config.toml
hidden_size = 512
num_attention_heads = 2
init_std_qkv = 0.0251
max_steps = 9388
Each number is 200 + 40 x the weight over its row's rms, rounded and kept within 0 to 999. Layers, rows and columns count from 0. The size before them is the row's rms in percent of the matrix's.

# layer 8 MLP gate, 1344x512, rms 0.218, rows 597-615, columns 0-127
099,267,114,221,248,251,204,218,200,188,227,222,192,214,159,140,204,138,178,219,168,177,219,220,201,213,164,199,134,172,164,248,206,239,217,248,203,238,173,288,156,120,229,214,166,232,175,178,129,223,190,199,204,170,162,130,146,206,243,131,224,229,218,144,236,186,283,296,172,233,159,167,162,237,160,176,203,225,133,252,217,140,258,199,177,223,203,227,260,269,217,194,155,105,203,143,165,212,212,224,199,230,197,206,217,226,174,162,84,247,230,144,146,153,211,163,242,170,154,179,214,214,183,144,212,129,246,161,192
095,180,78,232,231,216,122,164,221,225,220,182,210,165,145,240,235,137,182,167,176,171,257,179,191,179,174,300,183,221,171,215,235,255,241,172,247,242,239,185,174,242,159,145,267,204,272,221,281,214,157,157,230,191,201,178,240,240,157,202,195,182,194,205,202,201,206,185,250,192,169,266,243,157,258,253,212,176,169,259,214,187,268,152,139,261,142,252,153,267,189,192,244,278,212,244,208,215,224,101,209,181,175,202,265,226,242,213,226,263,260,248,241,177,145,191,196,196,221,198,190,244,299,158,200,187,186,44,161
096,210,216,225,273,312,166,239,179,238,182,318,191,194,229,192,228,201,151,221,183,146,180,242,136,182,251,211,261,173,230,271,235,170,175,186,199,227,202,223,228,193,162,120,218,217,188,210,199,160,170,246,162,137,182,235,207,179,261,253,239,163,247,211,142,173,172,187,190,156,171,284,208,165,214,249,160,201,174,188,150,238,139,196,243,203,217,236,253,175,201,151,169,176,175,194,179,226,188,143,205,179,270,201,173,201,180,228,233,168,197,244,160,279,233,208,179,196,241,146,185,270,194,198,271,162,232,170,185
099,215,232,201,209,239,170,200,252,201,173,220,218,257,209,162,159,171,225,233,231,176,267,235,225,176,193,189,222,163,202,180,295,206,225,249,160,240,144,191,184,229,214,247,192,105,99,229,184,148,212,167,175,218,199,257,202,153,317,132,187,221,184,185,180,168,194,248,168,249,268,175,207,169,186,128,307,253,227,171,105,217,193,237,211,218,219,172,219,244,290,289,237,142,220,180,259,222,232,192,261,219,189,161,231,171,186,232,235,189,153,208,192,247,159,133,209,214,263,164,188,193,224,93,169,113,225,263,208
103,303,144,197,187,151,177,230,140,278,235,196,206,224,241,203,263,206,217,214,186,192,236,259,139,183,228,200,133,214,171,212,176,232,173,238,210,238,247,136,204,153,162,163,145,242,204,214,253,170,181,146,200,128,210,190,223,260,171,327,191,183,215,181,213,103,254,177,186,181,227,125,266,186,282,222,167,255,251,174,235,213,240,127,199,189,212,157,182,168,215,201,190,159,217,215,223,219,275,151,175,229,227,206,179,193,213,169,244,232,170,134,201,125,211,229,230,108,208,339,179,198,207,185,175,205,209,237,212
092,214,236,149,200,223,209,175,164,163,236,136,289,195,213,222,200,207,221,158,172,210,220,126,200,235,185,185,136,166,242,253,181,180,216,199,176,147,174,198,171,181,226,238,201,122,172,196,215,251,145,168,186,234,260,256,212,120,183,211,203,174,166,247,142,163,232,193,232,212,213,165,208,251,272,143,211,238,224,212,193,257,205,179,193,224,247,173,167,196,219,163,218,140,206,230,202,196,241,250,144,239,226,242,175,177,154,242,141,221,189,216,213,161,202,194,223,207,163,176,170,272,220,269,215,187,216,156,170
125,208,151,187,180,278,292,149,138,298,164,136,143,140,189,169,213,163,221,227,219,242,181,179,160,185,138,148,255,204,189,161,132,161,197,167,192,240,188,260,212,154,175,167,133,239,214,264,165,249,222,181,160,213,168,251,207,226,233,168,142,209,204,151,259,229,181,165,171,170,195,215,221,181,241,236,140,181,260,188,166,221,153,241,231,211,234,184,173,280,205,256,223,210,196,232,195,262,218,235,203,197,156,187,187,156,145,225,162,226,223,198,227,199,237,207,194,136,202,243,217,167,255,176,234,164,164,167,139
096,268,162,137,144,231,196,244,180,171,173,229,212,188,172,194,175,214,154,162,179,267,169,172,148,180,178,245,163,140,153,223,104,229,150,206,201,249,244,189,180,238,291,205,173,241,190,281,215,164,243,118,225,255,151,164,185,253,185,175,190,212,238,218,163,201,215,214,225,256,236,181,161,164,214,208,201,209,269,228,246,125,233,188,202,153,167,164,236,219,154,133,167,287,247,110,205,169,117,250,257,199,164,245,187,203,202,189,182,202,203,267,211,152,221,162,238,161,232,123,243,256,143,276,214,201,244,118,244
100,241,181,256,209,198,198,228,136,229,141,276,169,176,196,141,249,133,125,208,245,236,172,231,209,201,226,220,160,166,212,241,181,190,221,188,249,143,158,177,239,233,172,134,278,207,149,180,110,231,290,166,174,116,199,207,229,219,243,191,117,186,224,262,179,225,150,210,169,186,156,231,202,189,196,194,156,199,140,144,219,201,200,185,180,203,256,197,250,214,171,207,254,220,190,247,194,122,196,195,263,226,237,227,176,238,178,193,266,158,253,216,172,181,189,165,155,242,246,133,232,174,197,217,183,166,139,228,194
103,269,190,114,222,249,273,197,190,149,125,157,249,165,204,268,183,238,223,178,194,181,164,203,139,206,200,241,226,182,166,178,173,158,232,141,255,189,240,205,201,160,161,146,216,222,168,211,210,221,136,88,237,229,132,150,305,234,219,222,146,199,185,246,245,132,118,232,149,304,198,163,238,181,196,144,148,249,255,173,197,207,239,202,250,317,222,147,237,195,178,258,230,138,183,163,240,182,191,215,220,197,146,155,180,215,232,216,201,193,166,140,158,190,152,210,181,269,136,181,321,202,221,127,163,231,185,172,179
097,220,270,184,254,211,191,203,215,176,141,210,220,150,240,259,220,253,165,195,204,242,225,169,179,210,227,133,109,174,201,243,177,236,172,178,134,252,234,313,215,195,122,171,236,203,199,161,229,187,266,187,233,209,199,214,251,107,147,253,228,141,199,181,172,235,237,219,216,281,153,217,125,158,134,105,135,251,198,226,180,160,233,200,196,234,166,199,204,177,291,192,262,264,240,180,163,161,184,223,208,233,145,234,223,192,202,261,231,232,171,198,223,242,235,143,232,201,202,169,171,232,206,171,145,223,285,155,210
101,248,235,223,198,211,222,254,161,253,192,140,217,97,148,149,180,184,123,217,259,205,212,151,171,262,196,148,163,271,136,187,241,132,183,200,165,157,244,155,181,123,228,258,170,225,192,181,235,234,162,287,261,191,201,174,158,124,244,227,142,219,287,200,190,156,253,280,212,273,175,180,155,173,195,191,185,305,244,180,233,143,215,152,131,110,195,172,148,151,235,140,198,174,137,241,226,171,244,165,201,181,152,164,233,254,214,212,217,170,188,179,198,213,252,213,213,231,250,123,217,181,161,214,168,129,198,202,220
102,209,155,261,236,239,226,224,199,295,213,270,274,168,127,120,171,138,220,247,177,143,136,180,244,268,163,286,180,283,143,106,242,194,163,124,214,189,166,218,252,173,259,198,248,201,222,232,261,194,120,207,218,225,212,199,263,214,278,232,216,228,253,188,201,242,217,187,182,118,241,237,201,154,203,248,185,211,234,189,254,258,273,170,189,168,157,229,223,205,190,255,171,243,202,129,234,181,166,188,179,202,212,213,173,241,241,157,195,197,166,201,200,271,140,251,51,170,190,184,193,114,216,142,193,142,214,182,202
102,179,201,207,148,199,216,212,157,230,252,191,217,289,180,195,190,236,156,201,214,290,228,332,222,212,221,247,206,139,225,304,171,191,205,211,245,243,200,251,208,246,198,120,203,164,221,211,151,186,179,218,226,166,266,146,237,233,136,230,167,213,223,180,190,131,276,256,113,148,175,130,167,159,232,221,215,274,189,224,220,198,229,218,215,158,195,199,236,171,215,160,217,171,227,209,202,182,184,152,237,222,206,233,190,210,143,220,271,149,201,203,209,145,196,178,226,256,245,225,188,239,264,245,224,222,206,220,151
095,282,213,169,199,186,190,191,236,229,146,146,185,156,138,223,260,159,175,167,246,194,178,253,168,221,236,200,189,196,150,144,215,168,187,180,158,265,183,180,157,164,147,173,212,175,203,229,232,192,236,151,209,161,141,237,264,247,168,219,148,207,242,197,123,172,221,178,224,211,332,177,296,190,171,160,241,118,190,217,271,121,199,285,129,182,179,227,184,189,204,213,166,177,169,178,304,258,282,199,200,207,260,245,209,193,193,174,191,166,182,138,155,142,225,167,211,224,221,149,204,198,232,233,204,112,252,139,174
099,219,200,144,259,192,206,198,228,177,253,232,193,182,218,301,199,183,191,207,217,295,165,234,225,237,181,166,202,156,182,263,193,287,186,245,234,266,195,142,239,145,198,140,172,220,198,247,265,187,203,193,237,198,230,227,195,174,278,186,265,243,198,214,194,215,188,213,216,255,223,249,210,213,146,220,215,220,270,207,224,163,166,250,206,142,182,148,209,207,173,210,249,229,231,127,137,179,216,248,252,150,138,196,141,175,158,180,162,234,163,188,150,242,193,208,205,222,171,231,186,233,158,198,161,165,251,94,238
099,203,171,192,184,230,193,271,221,191,219,166,256,190,136,148,239,217,208,185,235,134,134,201,193,228,198,171,234,280,229,310,152,161,208,171,133,197,198,189,198,248,195,207,180,176,237,151,197,188,241,271,275,122,216,152,220,211,156,208,217,142,220,157,208,206,159,220,243,178,254,259,170,177,151,211,198,229,192,172,237,189,216,145,202,196,267,246,226,217,99,202,222,138,234,254,222,220,183,154,177,137,181,149,179,186,245,175,145,191,204,247,196,125,187,231,140,231,205,281,223,131,201,195,188,122,202,220,232
101,235,92,154,248,280,202,151,286,306,200,201,212,178,221,207,202,259,263,170,217,213,189,215,120,270,182,252,179,212,230,176,168,197,121,232,220,266,175,134,203,181,193,242,133,251,131,207,166,171,224,214,228,205,151,201,245,269,163,174,210,175,149,124,192,176,146,226,190,247,153,245,197,169,192,191,197,216,179,204,137,194,166,172,174,207,131,256,221,134,100,239,224,165,172,180,258,237,218,241,263,172,255,194,238,176,185,353,206,261,207,213,187,205,264,184,210,210,156,160,197,199,250,193,170,186,169,234,233
103,179,235,266,156,194,225,216,233,223,146,234,235,193,254,187,162,203,266,228,253,224,203,160,232,218,210,170,125,256,182,161,171,210,167,123,252,169,169,215,188,209,246,175,219,169,234,240,222,194,137,226,210,232,309,199,160,246,137,267,183,218,216,109,157,215,218,182,244,220,254,254,210,179,189,235,175,204,188,199,169,218,211,254,204,158,204,197,240,278,212,191,196,190,183,176,192,174,162,169,200,91,206,119,160,197,299,182,246,277,247,243,161,224,240,194,321,176,208,212,216,199,123,211,263,136,203,145,188
# layer 8 MLP up, 1344x512, rms 0.221, rows 597-614, columns 0-127
099,238,184,236,276,216,160,196,163,238,301,205,159,174,191,343,157,209,216,288,165,216,103,238,210,253,224,233,191,203,196,248,238,215,212,158,211,308,258,263,256,164,169,130,180,229,191,221,227,210,161,190,183,240,238,211,172,244,226,108,291,260,164,95,290,142,175,195,136,232,172,91,156,172,177,201,206,212,216,221,177,230,186,208,162,206,188,254,147,258,217,221,239,174,154,194,194,187,187,236,238,184,167,175,143,224,206,230,181,219,193,181,267,160,222,176,224,179,185,152,114,185,155,222,257,185,238,146,187
092,209,211,262,228,212,238,174,138,173,240,216,220,179,137,186,238,186,267,147,195,199,167,242,191,168,208,237,122,168,226,245,244,188,261,173,193,210,255,195,188,164,292,218,214,231,166,175,124,229,185,185,205,245,210,229,188,211,187,212,164,133,172,226,211,194,216,150,247,184,143,245,206,237,134,226,239,188,337,191,230,305,189,257,168,139,239,152,224,222,191,228,156,198,306,268,200,145,172,193,206,193,188,253,147,143,176,179,181,242,251,117,202,261,150,199,183,143,143,212,208,237,254,193,256,216,193,196,200
096,233,176,188,249,246,206,146,212,194,198,122,231,243,167,257,183,224,240,168,204,175,272,228,182,192,221,238,233,104,176,206,182,181,211,181,158,152,174,161,206,179,135,228,125,172,254,196,212,226,180,156,240,215,186,162,216,217,151,160,155,143,204,191,148,250,200,252,270,153,260,226,159,213,314,246,238,176,216,221,172,246,196,217,98,164,165,198,169,205,173,188,202,164,215,234,241,140,189,144,183,187,176,185,207,206,171,187,186,183,129,207,204,220,307,264,185,132,250,233,150,192,191,144,195,315,178,196,138
097,228,232,253,216,193,169,150,204,187,72,215,215,261,161,219,237,193,246,256,205,174,191,278,199,245,209,298,193,224,236,147,200,212,225,144,185,252,186,211,110,190,189,218,193,172,194,220,218,220,212,104,120,196,139,215,142,187,223,229,145,142,191,236,227,219,242,229,151,189,187,193,239,210,141,148,244,251,219,179,203,130,194,256,218,176,245,251,121,210,241,211,155,210,168,239,241,162,230,124,248,186,226,140,213,200,241,165,168,215,227,199,247,220,203,227,276,209,231,215,199,100,180,215,193,152,217,202,241
101,200,242,211,148,236,178,228,220,167,263,139,225,141,174,192,230,239,259,190,174,193,263,125,192,163,210,131,275,272,258,243,170,178,223,242,204,239,219,200,103,183,179,184,227,137,224,197,221,154,132,160,217,110,228,185,165,238,182,218,216,164,209,161,219,250,195,226,258,268,196,207,158,210,140,160,260,220,261,235,181,238,211,160,187,188,206,170,200,224,121,211,105,200,145,212,242,217,176,231,274,157,164,201,130,236,156,228,200,223,227,152,222,154,148,133,167,139,228,182,203,212,139,172,168,174,182,224,251
094,160,177,212,207,209,224,339,203,262,155,88,203,236,158,227,248,204,206,137,153,208,253,236,232,252,230,213,178,259,159,155,294,226,197,184,192,184,227,157,215,238,169,298,205,219,228,156,198,221,242,173,221,195,147,243,164,228,197,184,190,269,189,223,216,225,271,155,213,165,168,207,186,190,157,162,242,195,222,246,145,211,168,198,309,86,189,124,209,197,187,301,223,238,318,156,177,212,215,217,213,238,252,202,171,160,180,134,99,181,222,192,285,189,183,193,204,180,156,193,195,163,195,197,258,169,301,215,189
121,214,209,202,238,201,245,186,181,168,152,197,204,217,189,210,217,166,193,226,169,214,162,198,180,182,150,145,197,284,213,202,234,182,172,148,212,256,197,192,197,185,138,234,195,283,234,178,254,224,231,247,166,158,252,201,168,221,225,258,217,202,139,233,213,282,211,283,175,225,185,242,263,189,168,189,137,142,261,250,170,185,228,239,234,285,154,229,145,223,217,273,233,244,188,132,197,206,244,204,254,208,243,249,167,206,193,181,198,219,193,252,140,206,152,200,258,218,241,268,179,151,233,212,210,188,172,270,152
096,237,211,229,185,236,148,163,208,207,199,128,215,213,174,183,250,183,277,206,194,157,151,234,180,130,168,192,178,237,175,160,224,226,249,236,208,113,189,206,109,141,220,169,213,194,223,203,199,231,315,228,178,253,219,243,186,125,200,222,221,168,150,204,224,164,196,117,177,254,231,189,196,190,111,176,157,194,178,268,186,241,203,262,294,218,166,280,153,174,271,84,226,195,138,133,238,189,215,235,245,238,201,211,208,127,177,211,215,216,188,166,271,151,143,232,113,204,196,217,231,184,209,195,169,215,280,214,185
100,262,231,83,206,198,253,110,192,125,238,248,235,149,199,271,164,272,195,214,211,215,222,151,254,210,156,148,243,207,170,228,172,161,227,164,106,223,247,269,182,158,198,179,116,193,175,283,149,182,197,219,223,206,178,239,157,161,221,163,208,282,219,154,210,262,171,200,232,172,186,203,242,174,196,199,259,166,220,215,172,164,189,143,196,178,170,130,197,232,151,240,196,116,193,159,182,172,139,209,213,198,166,248,225,261,274,137,236,169,182,136,160,186,136,200,202,181,159,215,141,216,147,184,248,214,299,163,195
100,227,183,201,238,206,266,184,125,244,187,248,258,196,249,155,305,233,162,240,216,216,170,152,206,267,167,184,276,182,206,229,206,128,171,141,184,217,175,266,243,248,138,217,208,241,242,127,244,308,212,180,161,188,242,272,268,205,177,251,195,111,199,204,132,197,227,158,177,238,192,194,230,200,159,237,166,232,144,190,141,162,137,241,289,260,222,126,218,144,253,224,285,202,264,156,208,213,291,209,224,161,216,183,205,191,161,182,210,226,213,206,238,231,178,192,290,202,152,207,199,184,213,151,209,163,173,264,196
100,256,201,198,180,151,244,113,177,211,184,190,173,248,220,236,237,274,211,188,211,131,210,185,184,142,139,269,295,259,161,259,199,252,231,177,157,177,185,232,189,229,183,228,135,252,235,223,227,250,190,211,214,198,191,231,216,178,230,213,183,183,173,172,221,245,165,193,248,226,195,180,207,205,198,141,256,222,190,224,154,202,176,242,278,237,215,242,180,198,275,246,202,210,162,160,292,224,233,253,148,165,238,167,184,223,240,165,153,192,260,203,214,196,178,260,135,214,185,285,151,237,243,220,224,225,198,136,241
096,182,263,189,178,220,235,190,164,186,209,270,249,152,188,125,179,166,190,307,223,161,251,206,142,224,212,181,148,225,242,167,171,186,145,179,163,205,263,208,197,195,224,153,181,207,178,201,199,164,117,230,263,217,212,193,218,240,190,254,186,279,285,220,208,163,217,207,155,165,138,157,185,221,213,256,301,197,239,210,221,179,233,143,167,181,232,222,156,176,283,192,232,222,231,188,177,255,200,211,212,196,262,227,225,206,125,301,215,260,207,264,248,290,246,245,205,188,195,193,186,239,246,148,164,232,144,246,139
100,208,230,231,208,197,228,191,190,216,202,216,189,200,194,242,168,249,272,215,233,216,247,157,239,254,227,248,238,100,198,277,201,187,282,227,200,142,263,228,194,238,236,213,187,252,191,248,167,197,228,263,169,216,254,224,258,171,211,138,219,235,236,142,204,217,129,214,172,174,213,170,105,266,138,176,191,113,156,180,204,215,257,232,313,191,165,212,167,245,220,197,218,162,153,197,253,218,208,242,213,199,208,262,274,174,214,212,258,136,194,222,205,271,166,207,177,188,180,40,209,213,173,172,266,181,186,249,211
102,261,180,161,206,175,228,205,236,170,253,197,241,145,180,155,254,231,234,237,206,171,155,177,204,198,276,174,191,318,181,201,223,225,263,176,225,227,183,222,201,200,183,277,227,167,275,156,236,153,169,223,231,224,141,224,126,192,260,142,177,170,169,164,273,174,167,214,214,294,171,182,237,178,128,169,209,274,222,153,198,223,214,235,197,178,163,234,231,157,276,219,146,161,187,231,186,226,233,245,229,174,219,196,171,131,204,123,213,229,232,143,201,239,211,189,172,244,172,115,121,133,200,168,213,106,174,211,217
094,210,248,302,193,229,230,241,168,214,186,194,189,219,229,170,186,156,239,118,168,269,183,230,189,201,209,171,213,187,291,240,170,142,249,146,218,234,252,221,215,159,166,215,206,153,200,208,211,261,242,174,220,133,150,156,183,205,225,173,218,207,197,239,158,183,267,234,168,207,206,204,268,230,216,148,184,178,194,166,207,214,202,201,153,187,178,253,259,132,161,128,216,249,251,153,308,218,242,222,140,193,186,216,203,174,190,176,177,167,219,216,208,182,227,164,181,237,207,149,208,195,216,194,191,180,277,218,202
098,178,190,188,216,252,214,189,205,152,96,222,242,242,187,149,210,233,256,253,239,202,215,156,206,240,154,196,192,165,170,230,160,234,158,167,160,173,202,194,181,245,182,181,176,166,243,144,198,187,181,178,213,229,199,250,236,299,140,186,161,171,234,184,184,210,214,111,133,221,258,171,188,180,216,195,181,184,213,263,311,175,301,129,215,251,136,270,221,238,294,208,168,126,194,278,225,221,158,161,219,288,246,224,221,153,144,177,241,249,158,189,246,185,245,303,156,146,235,230,149,169,230,192,272,270,113,167,172
096,249,192,225,166,259,204,140,212,242,195,242,250,153,241,167,173,183,224,233,185,215,115,244,242,142,154,134,244,161,200,183,222,179,211,184,173,268,164,212,237,215,203,180,204,241,184,179,242,228,204,285,179,223,158,235,127,242,271,170,233,215,157,188,133,242,199,232,245,211,200,126,206,246,237,189,260,217,205,161,133,217,193,177,117,187,152,181,228,234,196,259,214,208,194,169,209,188,248,206,216,229,280,284,255,281,70,237,154,192,202,221,201,205,201,220,195,211,125,252,147,216,184,164,206,236,182,231,221
103,154,202,253,191,141,204,168,163,152,218,215,196,162,218,208,214,218,232,276,199,215,134,264,192,173,197,181,106,207,233,174,204,219,217,184,156,229,206,285,172,261,228,216,219,244,117,263,256,181,236,178,160,96,126,153,143,142,191,217,205,177,204,157,211,204,262,218,249,150,200,191,154,157,240,175,169,175,232,159,204,202,260,174,218,206,199,155,118,245,231,203,175,160,191,240,156,176,227,170,207,246,178,224,214,148,222,142,195,164,237,200,145,207,225,225,291,183,136,204,274,215,224,239,196,143,153,225,258
# layer 8 MLP down (transposed), 1344x512, rms 0.264, rows 597-614, columns 0-127
098,251,168,196,225,142,171,140,178,216,188,236,191,229,180,173,197,270,210,244,225,227,167,167,179,196,253,204,138,171,185,262,176,271,190,221,203,213,263,174,222,193,212,138,208,213,217,177,178,191,156,222,224,193,207,291,199,204,272,125,188,228,182,235,214,227,227,251,157,226,241,181,197,211,203,153,235,139,236,228,132,217,172,251,216,271,165,204,239,283,181,249,237,208,223,187,204,235,226,167,190,182,216,187,201,209,247,191,167,230,223,251,219,224,224,210,165,191,167,201,196,165,188,219,202,218,222,150,233
096,171,246,184,155,211,189,275,158,238,229,224,166,191,254,143,154,188,147,219,201,266,208,212,284,212,169,130,207,238,150,197,200,127,161,243,180,205,198,189,239,208,187,179,196,256,202,146,224,174,217,230,194,187,231,201,251,207,260,199,235,206,194,191,253,226,146,218,156,234,210,201,174,68,195,210,203,177,180,129,183,217,168,183,229,156,221,165,265,239,232,210,241,197,75,116,145,190,177,272,180,208,261,213,139,148,217,201,178,236,208,141,195,205,216,163,205,268,137,207,189,125,210,198,182,230,179,336,204
097,215,190,205,193,216,128,242,220,255,130,229,182,212,191,116,182,164,185,176,173,222,174,236,151,169,219,145,230,222,310,249,188,193,211,209,258,217,176,201,185,130,172,236,246,151,302,236,216,252,120,192,102,271,215,155,224,183,223,190,243,171,130,234,278,182,232,236,214,246,223,261,188,239,221,155,204,183,218,253,182,266,206,212,175,290,179,283,185,144,187,251,182,122,199,207,174,163,235,256,263,189,194,242,140,250,185,186,147,234,269,204,236,273,186,232,174,252,193,184,321,228,94,130,191,133,181,196,239
098,143,248,167,234,182,248,177,115,224,152,239,182,287,177,217,213,228,220,185,224,261,258,240,171,224,236,209,148,138,171,202,220,226,216,204,146,229,145,217,129,202,235,214,183,202,149,206,186,170,226,201,186,168,214,204,197,164,274,209,169,188,176,218,200,169,229,263,199,197,228,204,182,207,199,260,217,296,233,138,165,178,197,208,221,206,263,234,227,255,160,158,205,185,250,125,175,170,212,187,312,261,241,98,235,200,204,222,227,253,160,185,127,338,227,183,228,192,157,156,198,223,179,164,212,183,161,218,170
102,180,207,175,260,229,129,197,179,209,160,169,165,249,189,197,222,208,231,182,210,184,264,223,117,166,206,238,170,230,204,196,229,239,134,146,207,217,195,165,165,208,181,208,152,192,245,310,214,220,184,141,217,293,163,176,194,175,141,200,223,146,219,207,156,166,156,193,226,290,186,205,228,212,250,149,234,214,184,280,227,152,180,253,200,173,172,136,255,267,242,174,167,160,145,198,172,165,251,185,223,231,119,192,167,238,279,210,224,177,196,180,210,207,175,276,200,170,171,275,149,160,245,224,204,172,206,156,215
091,193,163,198,242,221,196,227,198,142,165,199,196,200,162,189,255,206,146,186,247,185,175,209,188,125,277,232,155,231,153,210,192,208,214,171,260,193,220,234,187,215,164,120,286,261,205,288,122,207,236,174,209,178,189,151,176,122,236,207,187,184,190,202,258,181,211,195,182,202,126,223,187,149,202,247,141,206,204,224,190,184,175,144,183,199,207,195,204,133,271,220,242,290,138,173,139,99,216,204,191,175,268,258,181,190,170,222,215,137,105,148,205,216,173,216,206,192,198,211,224,187,226,127,212,205,227,253,251
119,154,172,147,228,173,180,234,220,203,219,166,213,194,187,166,261,163,199,192,222,257,195,177,175,129,56,142,244,179,244,188,229,254,190,196,182,242,215,190,291,200,210,230,207,231,219,214,162,157,124,214,143,205,174,217,182,252,191,206,247,227,181,194,151,267,173,233,220,93,174,174,222,194,277,181,163,155,137,209,159,225,188,222,192,259,233,271,196,193,190,136,261,232,198,171,214,295,156,153,188,228,279,199,217,171,180,185,210,190,209,172,161,218,218,211,165,200,202,148,181,175,220,216,141,207,177,155,110
094,170,165,155,208,196,190,188,151,165,254,149,215,227,189,242,228,220,131,112,191,182,217,197,183,195,211,170,118,173,219,190,199,228,127,225,183,173,182,232,137,275,221,171,204,168,196,232,212,192,191,200,161,211,200,162,275,221,140,266,155,219,174,173,201,269,259,196,220,239,207,155,161,164,178,254,64,251,320,199,243,145,241,237,272,212,208,200,220,191,149,205,199,278,186,160,206,226,217,219,218,228,197,131,216,115,175,169,258,220,244,188,211,197,169,215,173,176,185,209,225,207,214,106,230,250,232,125,188
103,179,202,141,253,223,271,214,137,211,152,270,229,250,175,183,173,196,206,196,269,220,221,241,165,218,162,123,232,290,203,148,276,187,214,198,210,182,260,217,187,174,234,152,147,253,192,240,231,136,138,120,188,192,148,224,195,227,233,125,205,226,148,204,212,126,234,247,165,147,233,220,239,177,249,142,130,190,180,188,170,174,152,213,172,210,178,190,230,199,151,225,196,197,184,190,197,170,145,228,175,250,119,219,153,248,197,174,250,214,168,224,194,168,220,235,200,165,161,218,177,164,183,187,170,210,190,150,157
104,226,240,221,259,293,238,176,206,225,213,167,249,167,323,149,191,235,213,236,238,206,207,194,200,176,165,212,95,157,210,235,169,188,256,127,199,174,168,145,227,252,256,184,181,233,161,201,235,181,181,184,209,241,173,200,231,237,183,142,179,232,289,217,183,235,156,181,229,154,223,300,242,241,212,202,197,237,156,214,196,234,192,154,209,217,218,267,130,257,246,177,185,266,186,171,163,243,242,219,200,221,272,244,224,178,244,228,177,185,138,216,187,222,161,203,279,269,188,208,274,201,143,133,195,163,162,230,244
103,188,127,239,194,141,213,189,181,216,138,166,162,224,276,209,166,298,225,151,270,207,214,215,148,203,222,193,201,208,223,194,182,173,187,166,208,181,257,220,150,157,201,222,312,205,172,198,187,239,161,186,216,171,202,252,201,171,185,242,166,182,148,126,212,158,178,175,242,180,223,215,192,242,225,208,185,186,201,220,183,192,188,184,212,214,205,198,135,215,190,210,148,188,179,93,154,207,256,186,156,211,201,212,183,231,232,188,241,198,157,211,283,197,193,196,242,229,228,258,297,209,283,151,197,231,199,183,316
100,196,93,201,230,186,232,177,247,239,240,183,230,196,205,162,186,255,155,183,249,319,242,256,225,182,170,180,203,214,137,226,145,172,201,224,203,261,198,253,168,185,216,260,181,257,251,182,168,165,169,260,151,184,182,256,164,261,222,144,172,269,237,137,171,211,191,200,297,233,170,185,198,168,152,181,186,189,213,110,186,198,228,196,105,181,128,162,165,142,157,237,147,296,241,241,229,150,219,170,225,198,200,205,208,223,203,225,171,214,249,163,218,133,182,251,205,243,146,163,231,204,257,187,178,177,242,178,194
103,166,162,187,254,200,148,146,228,189,159,146,186,223,157,195,197,189,183,99,157,243,216,133,140,147,206,250,300,173,241,220,248,204,159,137,132,190,277,205,182,222,220,158,207,217,246,211,147,175,239,208,173,185,236,148,194,159,170,210,231,183,250,116,130,133,229,245,231,212,218,154,198,221,149,246,115,199,212,235,181,212,220,204,227,187,107,177,226,184,189,182,205,244,244,221,246,204,275,232,233,135,198,202,206,176,144,154,199,221,148,195,204,218,227,147,166,109,184,222,201,165,162,156,196,235,155,214,222
104,252,197,199,262,140,200,190,182,119,181,146,202,187,210,223,252,194,268,196,192,133,133,141,288,168,218,198,208,243,236,185,220,223,179,150,185,212,177,185,176,153,222,238,213,261,219,194,168,172,267,189,189,205,208,251,219,186,199,148,217,197,140,198,252,294,209,191,185,236,192,261,209,162,209,246,298,144,191,158,186,240,211,182,209,140,195,180,147,230,210,168,221,241,255,186,216,186,231,209,198,258,151,198,173,158,262,164,203,272,168,257,191,235,214,128,210,216,114,132,208,201,126,145,183,152,242,185,217
096,199,240,192,215,204,219,229,202,181,136,224,233,102,215,154,174,213,161,197,203,148,128,218,234,243,142,218,151,259,225,171,150,235,172,148,219,233,187,198,104,237,209,239,203,207,201,201,214,196,218,151,245,228,177,258,233,247,248,255,145,189,231,171,224,174,234,222,153,228,211,168,314,133,204,219,193,169,187,244,227,140,290,288,240,187,227,262,221,203,286,222,195,262,141,125,215,271,192,243,250,163,195,145,211,183,181,208,222,194,169,144,153,256,163,216,277,224,212,180,205,170,193,168,177,174,254,163,194
092,197,192,216,210,212,229,193,252,168,132,161,176,291,298,200,196,225,148,197,177,154,214,227,217,231,219,184,223,201,137,224,235,163,177,233,219,219,189,166,212,264,235,268,187,212,201,189,149,274,317,240,239,257,263,167,204,179,238,233,237,205,240,158,188,169,169,165,161,155,196,186,224,212,221,164,159,197,147,173,165,292,188,257,188,155,179,204,193,281,240,303,213,239,200,246,218,169,138,184,194,103,163,269,203,199,183,252,215,265,169,184,181,196,207,147,262,162,250,122,157,190,212,157,211,165,222,137,191
091,274,140,238,181,196,151,265,197,197,139,257,235,194,166,259,202,175,124,180,189,143,209,147,173,230,247,210,242,185,187,204,215,109,222,207,239,92,178,187,266,131,112,287,192,199,190,197,139,189,160,186,232,193,191,175,192,211,180,195,230,253,209,146,278,237,162,136,226,211,264,174,166,277,201,124,181,167,175,144,213,186,242,186,219,153,214,186,256,248,241,195,152,192,160,268,166,191,192,184,247,204,101,201,190,198,203,217,215,199,198,225,223,203,208,192,232,164,288,305,163,158,221,177,125,203,210,242,206
099,297,116,199,209,214,129,205,222,140,229,203,230,266,183,141,244,210,237,243,235,109,143,170,190,214,141,189,173,218,195,244,225,133,204,213,178,232,242,265,228,175,238,226,211,225,206,166,134,202,156,237,142,216,209,251,239,149,223,235,215,182,179,191,184,192,177,199,238,200,245,211,199,99,199,219,227,227,255,160,188,213,176,223,208,223,211,178,251,261,159,186,130,205,200,257,259,252,280,252,196,205,151,142,249,159,216,184,225,225,202,216,224,205,178,243,270,237,165,236,208,183,195,165,127,239,153,224,241